Part of a small language model's weights: width 320, a variant of SOAP for these matrices.
Each number is 200 + 30 x the weight over its row's rms, rounded and kept within 0 to 999. Layers, rows and columns count from 0. The size before them is the row's rms in percent of the matrix's.

# down: layer 8 MLP down (transposed), 832x320, rms 0.13, rows 646-652, columns 0-159
# gate: layer 8 MLP gate, 832x320, rms 0.137, rows 647-653, columns 0-159
# up: layer 8 MLP up, 832x320, rms 0.136, rows 647-652, columns 0-159
down646,107,219,197,188,199,150,230,113,176,208,231,160,150,213,233,306,190,277,207,199,157,243,185,178,190,211,162,221,236,231,246,151,220,231,168,213,214,204,202,197,193,176,195,222,155,232,209,182,162,181,139,176,168,254,196,166,190,212,179,199,234,187,205,214,210,185,163,188,193,245,168,234,143,199,196,216,154,225,203,197,198,203,237,196,150,194,197,167,221,215,192,171,190,222,152,183,218,166,215,153,238,167,252,184,187,241,193,174,240,209,224,211,264,189,211,251,170,222,195,200,195,184,193,176,229,187,260,176,222,201,158,158,149,163,190,247,196,253,226,219,205,188,183,197,213,215,213,222,200,209,194,230,220,206,192,164,176,185,194,173,175
gate647,111,187,133,195,201,178,218,222,221,225,199,194,217,156,183,207,202,196,186,196,226,210,248,171,206,222,151,182,200,201,169,201,186,235,220,176,270,225,155,249,241,196,248,256,170,207,221,251,177,244,236,195,193,201,201,217,167,233,228,228,217,220,271,179,210,275,162,163,155,200,215,219,202,206,212,220,200,189,210,134,196,232,250,181,242,212,184,205,218,178,230,175,206,176,210,188,173,214,235,205,204,242,163,173,196,163,222,190,182,238,155,204,191,173,216,222,204,236,158,191,204,186,211,223,218,211,158,208,141,175,159,175,203,144,168,187,199,205,181,238,181,190,206,219,215,197,193,213,213,284,171,199,213,195,165,224,195,225,206,212,187
up647,108,173,185,229,234,228,276,222,239,202,188,244,279,213,212,168,195,140,185,167,178,185,215,240,189,248,168,206,187,187,205,220,244,225,229,223,174,221,204,228,166,184,222,213,154,202,192,181,201,224,165,153,207,214,186,187,210,214,224,232,174,207,208,234,203,176,166,205,159,208,195,243,192,218,190,227,277,220,200,190,234,179,218,191,250,216,232,245,206,198,243,265,147,177,216,221,273,156,259,170,201,215,173,198,212,240,231,194,269,189,183,238,189,182,228,179,168,218,169,211,208,178,174,245,203,178,213,195,194,243,233,171,215,142,177,233,191,245,168,244,193,157,194,244,218,152,280,200,235,174,136,235,231,212,210,193,204,198,234,268,199
down647,103,168,157,223,218,181,164,201,210,222,179,221,140,171,172,188,157,229,187,149,205,221,169,209,160,178,227,187,171,191,215,209,215,182,251,212,184,252,185,191,179,190,201,221,221,174,216,223,167,198,195,199,214,191,198,225,225,216,195,211,217,179,178,209,195,226,146,190,189,231,220,176,187,154,237,172,205,198,155,145,235,231,226,207,164,166,193,173,218,213,177,256,211,208,175,187,227,192,172,219,202,241,167,208,143,168,207,194,180,231,212,219,179,221,180,268,249,196,221,192,251,165,193,231,232,183,181,172,217,220,186,182,209,175,166,200,218,184,207,186,233,219,197,173,193,188,224,229,216,244,187,203,233,237,133,233,197,193,203,174,203
gate648,108,192,150,178,220,206,177,193,175,140,217,152,192,202,196,204,201,223,184,205,185,172,222,173,208,161,171,208,199,236,167,175,206,164,222,192,191,185,238,252,172,210,172,189,182,259,176,197,219,248,221,215,162,212,172,145,199,203,182,142,182,263,259,218,204,177,245,211,184,176,226,221,236,231,205,179,148,307,206,183,218,154,237,222,193,201,234,224,168,250,206,198,135,191,270,164,203,211,229,176,205,223,182,206,222,178,204,185,167,213,156,232,251,217,169,239,193,225,180,228,194,204,133,190,177,267,226,174,214,223,171,208,164,189,217,228,246,187,180,225,206,233,216,211,223,190,180,199,195,221,217,190,243,215,173,244,208,186,171,190,164
up648,107,177,204,221,188,161,213,149,207,98,208,169,221,204,215,226,217,168,206,222,189,163,199,157,233,204,187,210,202,147,174,186,139,197,153,178,179,166,203,235,135,173,249,242,238,225,239,214,201,235,179,218,182,214,178,206,215,179,207,233,153,147,227,219,256,183,243,187,154,147,258,222,185,255,200,211,195,239,224,201,237,172,220,189,237,170,195,205,171,218,225,164,175,222,216,231,193,215,154,191,198,213,152,210,196,192,192,210,234,182,217,205,225,200,230,238,168,276,173,178,154,197,180,197,220,241,227,225,240,216,160,152,210,180,221,207,226,149,226,241,183,195,215,163,214,243,224,214,165,134,184,202,212,219,188,230,172,197,196,194,187
down648,098,198,182,203,248,201,272,215,236,234,176,193,199,220,147,237,225,179,169,201,245,152,243,212,141,221,167,224,171,223,187,205,170,209,192,181,246,204,200,208,204,189,214,194,189,228,182,193,210,214,204,203,237,153,140,238,147,201,185,244,177,228,151,244,197,220,154,229,152,175,179,222,183,160,216,192,169,170,181,224,155,207,177,158,223,208,216,190,221,195,228,198,201,203,221,184,206,163,174,169,185,195,210,234,168,214,259,143,256,144,240,226,209,181,250,220,286,209,218,153,210,209,148,228,169,198,174,216,165,188,160,195,178,149,216,186,176,238,243,168,242,234,258,172,226,161,198,213,225,235,207,164,198,230,200,244,255,194,145,167,250
gate649,107,160,227,240,215,238,226,240,180,205,193,211,195,179,187,225,223,210,189,232,163,207,170,179,233,140,147,166,163,189,209,225,196,221,211,221,227,202,189,220,128,208,207,214,199,195,233,229,202,206,203,188,186,197,137,151,183,219,209,154,216,215,202,168,154,217,167,167,165,179,226,250,219,177,263,199,191,208,168,183,182,142,203,221,145,165,220,200,280,178,157,214,193,146,256,196,183,177,187,159,165,202,232,217,215,167,224,212,222,222,244,224,239,218,170,260,151,172,180,231,226,156,230,208,179,204,184,220,211,173,292,165,165,149,172,217,198,242,183,212,206,217,236,136,189,229,196,196,177,176,164,140,212,237,189,132,184,176,210,208,194
up649,104,130,281,154,203,140,202,203,194,238,219,210,185,200,248,252,192,197,215,240,208,171,226,208,218,200,190,168,200,183,185,229,147,212,189,239,215,189,169,187,195,207,202,242,232,249,223,230,238,204,218,213,202,188,183,259,202,205,248,171,183,191,226,221,216,261,187,196,184,183,150,183,251,172,176,149,188,181,206,146,176,187,146,175,184,138,202,208,192,193,207,171,228,201,187,164,195,174,188,251,161,225,217,255,179,145,140,234,232,234,259,169,247,206,57,246,195,198,198,210,170,179,207,191,171,188,207,224,179,190,196,253,237,178,185,195,212,232,173,196,187,167,223,187,166,220,211,186,219,161,202,131,199,229,175,164,172,163,198,207,195
down649,103,204,153,166,185,143,230,153,243,170,205,194,208,178,187,207,193,226,194,231,197,209,211,209,179,250,207,158,235,114,268,233,183,171,190,198,179,169,160,188,170,186,186,176,185,195,157,179,223,219,209,210,179,171,228,181,180,192,201,200,167,223,189,211,151,232,210,211,194,224,189,173,197,167,219,207,136,213,253,194,197,190,178,175,193,201,208,199,196,194,181,196,168,196,172,212,168,191,184,260,215,211,203,240,205,220,229,218,221,200,186,223,204,201,147,203,196,202,212,225,195,183,207,186,224,174,247,194,211,178,216,171,202,213,224,227,202,233,217,207,225,194,191,187,181,196,163,188,240,160,195,164,239,210,202,164,170,190,225,142,141
gate650,107,199,195,218,131,212,246,178,223,202,175,195,240,206,166,184,219,190,186,152,187,202,273,206,233,224,225,168,230,166,251,194,199,190,215,194,205,151,137,210,219,204,182,197,167,211,194,240,187,187,216,172,230,203,195,231,230,227,237,221,258,193,170,157,216,228,183,160,174,178,222,200,161,176,217,176,254,198,171,230,205,212,219,191,189,189,172,236,194,235,183,215,180,198,135,187,230,268,209,195,199,198,206,207,191,184,213,185,176,173,207,226,205,255,157,152,169,149,233,223,156,150,142,201,186,192,154,194,219,138,277,211,172,165,187,200,138,212,233,155,233,155,201,187,167,188,140,240,240,171,151,249,253,248,119,144,131,243,179,194,175
up650,105,216,210,207,184,204,201,226,179,157,213,207,195,218,180,239,203,208,188,183,206,217,208,237,199,244,242,210,192,228,248,161,162,272,265,225,184,175,226,210,199,147,183,167,203,267,162,147,156,193,163,238,215,216,178,218,241,235,224,202,232,164,204,263,188,186,144,210,182,211,251,174,204,229,164,188,216,196,240,250,213,199,250,219,201,226,168,232,175,192,255,225,170,168,192,245,214,228,264,183,228,240,227,218,215,172,227,192,244,203,204,209,244,221,156,172,188,193,220,221,218,190,190,225,177,205,141,223,213,211,249,216,236,252,219,268,198,172,209,217,206,149,167,243,182,188,173,208,179,189,197,231,214,286,210,201,177,209,185,217,159
down650,101,211,229,191,163,151,217,182,200,191,171,201,223,210,211,216,216,236,200,243,221,181,205,180,174,185,180,178,176,253,253,239,211,205,174,196,209,223,226,177,207,197,157,158,190,171,156,268,216,194,179,204,213,218,181,216,188,221,213,213,150,259,249,173,290,183,185,176,224,162,214,174,164,188,213,210,201,197,215,159,181,245,168,211,181,228,230,123,160,193,198,145,168,186,222,255,200,198,219,181,187,196,244,226,213,240,234,224,219,239,261,216,188,190,179,172,136,193,223,198,180,247,172,191,285,191,196,186,257,133,178,219,220,204,187,218,184,165,224,171,137,148,198,203,185,132,211,237,196,200,234,209,208,219,254,178,204,196,208,245,201
gate651,097,181,242,217,231,214,151,187,192,213,207,247,162,196,197,198,204,208,207,196,219,220,212,242,225,175,224,208,151,177,182,222,211,193,231,198,234,234,239,196,204,182,154,167,188,203,204,202,202,212,154,205,164,148,207,260,198,199,215,187,220,192,171,221,203,179,187,216,175,214,146,231,197,208,220,167,243,213,170,282,229,209,208,191,173,245,176,233,153,165,250,207,194,160,200,230,197,206,139,235,200,147,179,176,178,122,248,220,188,187,209,220,163,189,226,198,241,188,180,227,220,226,138,192,202,166,154,179,167,149,218,211,211,187,179,121,236,201,157,189,191,222,211,224,164,228,188,192,180,215,198,234,139,261,188,175,183,226,229,229,203
up651,100,158,223,173,145,164,186,207,128,224,165,189,256,205,230,177,230,175,215,174,197,201,181,228,216,251,178,237,174,155,190,200,264,136,184,212,178,189,188,220,155,198,248,245,230,248,174,174,160,217,159,194,181,221,216,180,250,166,209,217,130,181,187,176,255,256,251,216,205,181,189,220,211,199,160,203,193,250,233,210,255,223,213,194,204,166,177,190,170,186,188,151,198,160,221,195,231,165,201,215,208,177,161,138,160,168,166,187,195,209,128,206,200,229,189,191,217,235,159,218,164,191,202,249,183,203,237,228,181,243,171,150,174,182,186,166,210,193,206,177,208,212,232,243,150,212,271,173,233,191,203,198,219,231,210,158,237,161,160,145,233
down651,099,202,247,166,165,188,149,267,187,140,177,218,233,193,200,181,186,224,266,168,147,232,213,239,196,169,160,192,223,227,164,160,197,231,187,160,204,129,233,199,198,212,193,182,233,200,213,190,232,169,220,143,178,186,197,214,167,186,219,210,206,186,173,241,215,244,201,142,197,242,243,217,187,190,190,218,177,208,230,153,224,192,198,152,146,245,232,206,189,153,175,211,220,208,147,251,202,225,252,182,186,237,244,188,247,216,199,220,245,190,253,181,175,149,220,204,239,223,191,171,200,204,216,192,216,211,186,170,165,235,271,151,189,163,166,215,177,200,192,156,180,168,196,203,192,203,235,196,192,196,141,144,205,195,246,209,231,143,181,198,194
gate652,107,229,154,240,205,207,224,206,210,195,192,266,200,151,200,224,203,222,180,162,180,140,235,237,210,177,257,226,193,227,213,191,197,248,204,223,201,197,228,212,246,209,211,215,175,202,235,175,178,209,193,217,238,174,195,146,185,193,174,198,204,223,189,235,229,231,173,196,174,171,198,249,151,238,147,200,200,215,168,260,223,215,191,165,188,198,200,212,200,211,145,185,217,182,224,227,235,211,191,213,108,206,170,188,240,142,208,245,176,205,189,180,222,198,225,197,219,191,206,203,206,180,166,201,161,214,191,176,167,221,238,194,214,220,187,190,220,185,125,182,194,202,143,278,166,185,229,153,188,232,208,171,172,226,219,213,219,187,240,167,186
up652,103,214,194,157,199,211,109,193,205,211,170,174,234,168,209,211,226,154,213,223,197,143,188,167,218,180,212,161,189,134,139,219,235,188,216,220,172,228,198,183,203,168,248,154,218,182,217,236,241,171,119,230,238,256,223,198,195,220,228,173,209,218,164,229,211,226,248,178,214,213,199,175,240,228,244,212,212,224,203,174,198,184,184,190,206,172,189,150,240,228,161,222,170,187,227,198,216,187,197,210,234,192,242,236,178,236,194,205,228,197,259,180,251,192,230,192,227,194,181,193,152,224,176,174,170,191,252,191,151,225,222,231,224,232,141,210,220,170,198,264,179,187,194,162,223,199,202,227,200,244,216,263,232,213,242,172,158,174,200,192,214
down652,106,185,165,163,185,170,182,151,173,200,238,219,200,185,170,248,167,240,206,219,222,179,183,160,256,162,201,211,217,202,264,224,241,187,202,191,204,176,228,213,213,188,217,230,210,201,227,179,211,177,212,173,279,262,165,161,207,172,175,212,236,259,187,203,213,132,179,194,205,206,225,156,207,206,234,228,229,202,243,204,242,228,156,134,200,206,184,172,174,209,167,241,194,199,142,167,199,202,252,213,187,168,138,197,266,241,222,143,158,214,214,175,235,218,188,238,194,171,211,155,213,187,215,159,199,201,186,148,121,240,232,172,193,187,162,194,246,218,181,226,170,192,213,174,196,242,142,214,205,238,147,196,169,146,242,217,206,184,167,190,216
gate653,108,173,235,243,205,175,209,221,167,182,209,297,243,185,186,190,225,212,208,205,198,215,247,200,182,134,206,222,254,172,190,182,217,192,181,239,207,223,186,241,207,163,149,199,236,193,182,197,248,192,236,236,224,228,221,181,179,202,187,202,207,183,240,251,245,236,250,190,202,234,202,162,214,208,211,176,226,216,225,157,177,201,212,166,143,245,232,138,193,251,197,184,191,191,216,149,238,223,190,224,96,187,196,166,182,222,170,177,194,183,163,187,204,191,166,212,197,220,200,177,212,220,231,252,228,169,207,137,186,198,194,228,223,197,196,221,199,188,189,270,164,227,220,181,191,185,128,201,245,238,140,211,189,214,187,194,162,198,186,152,233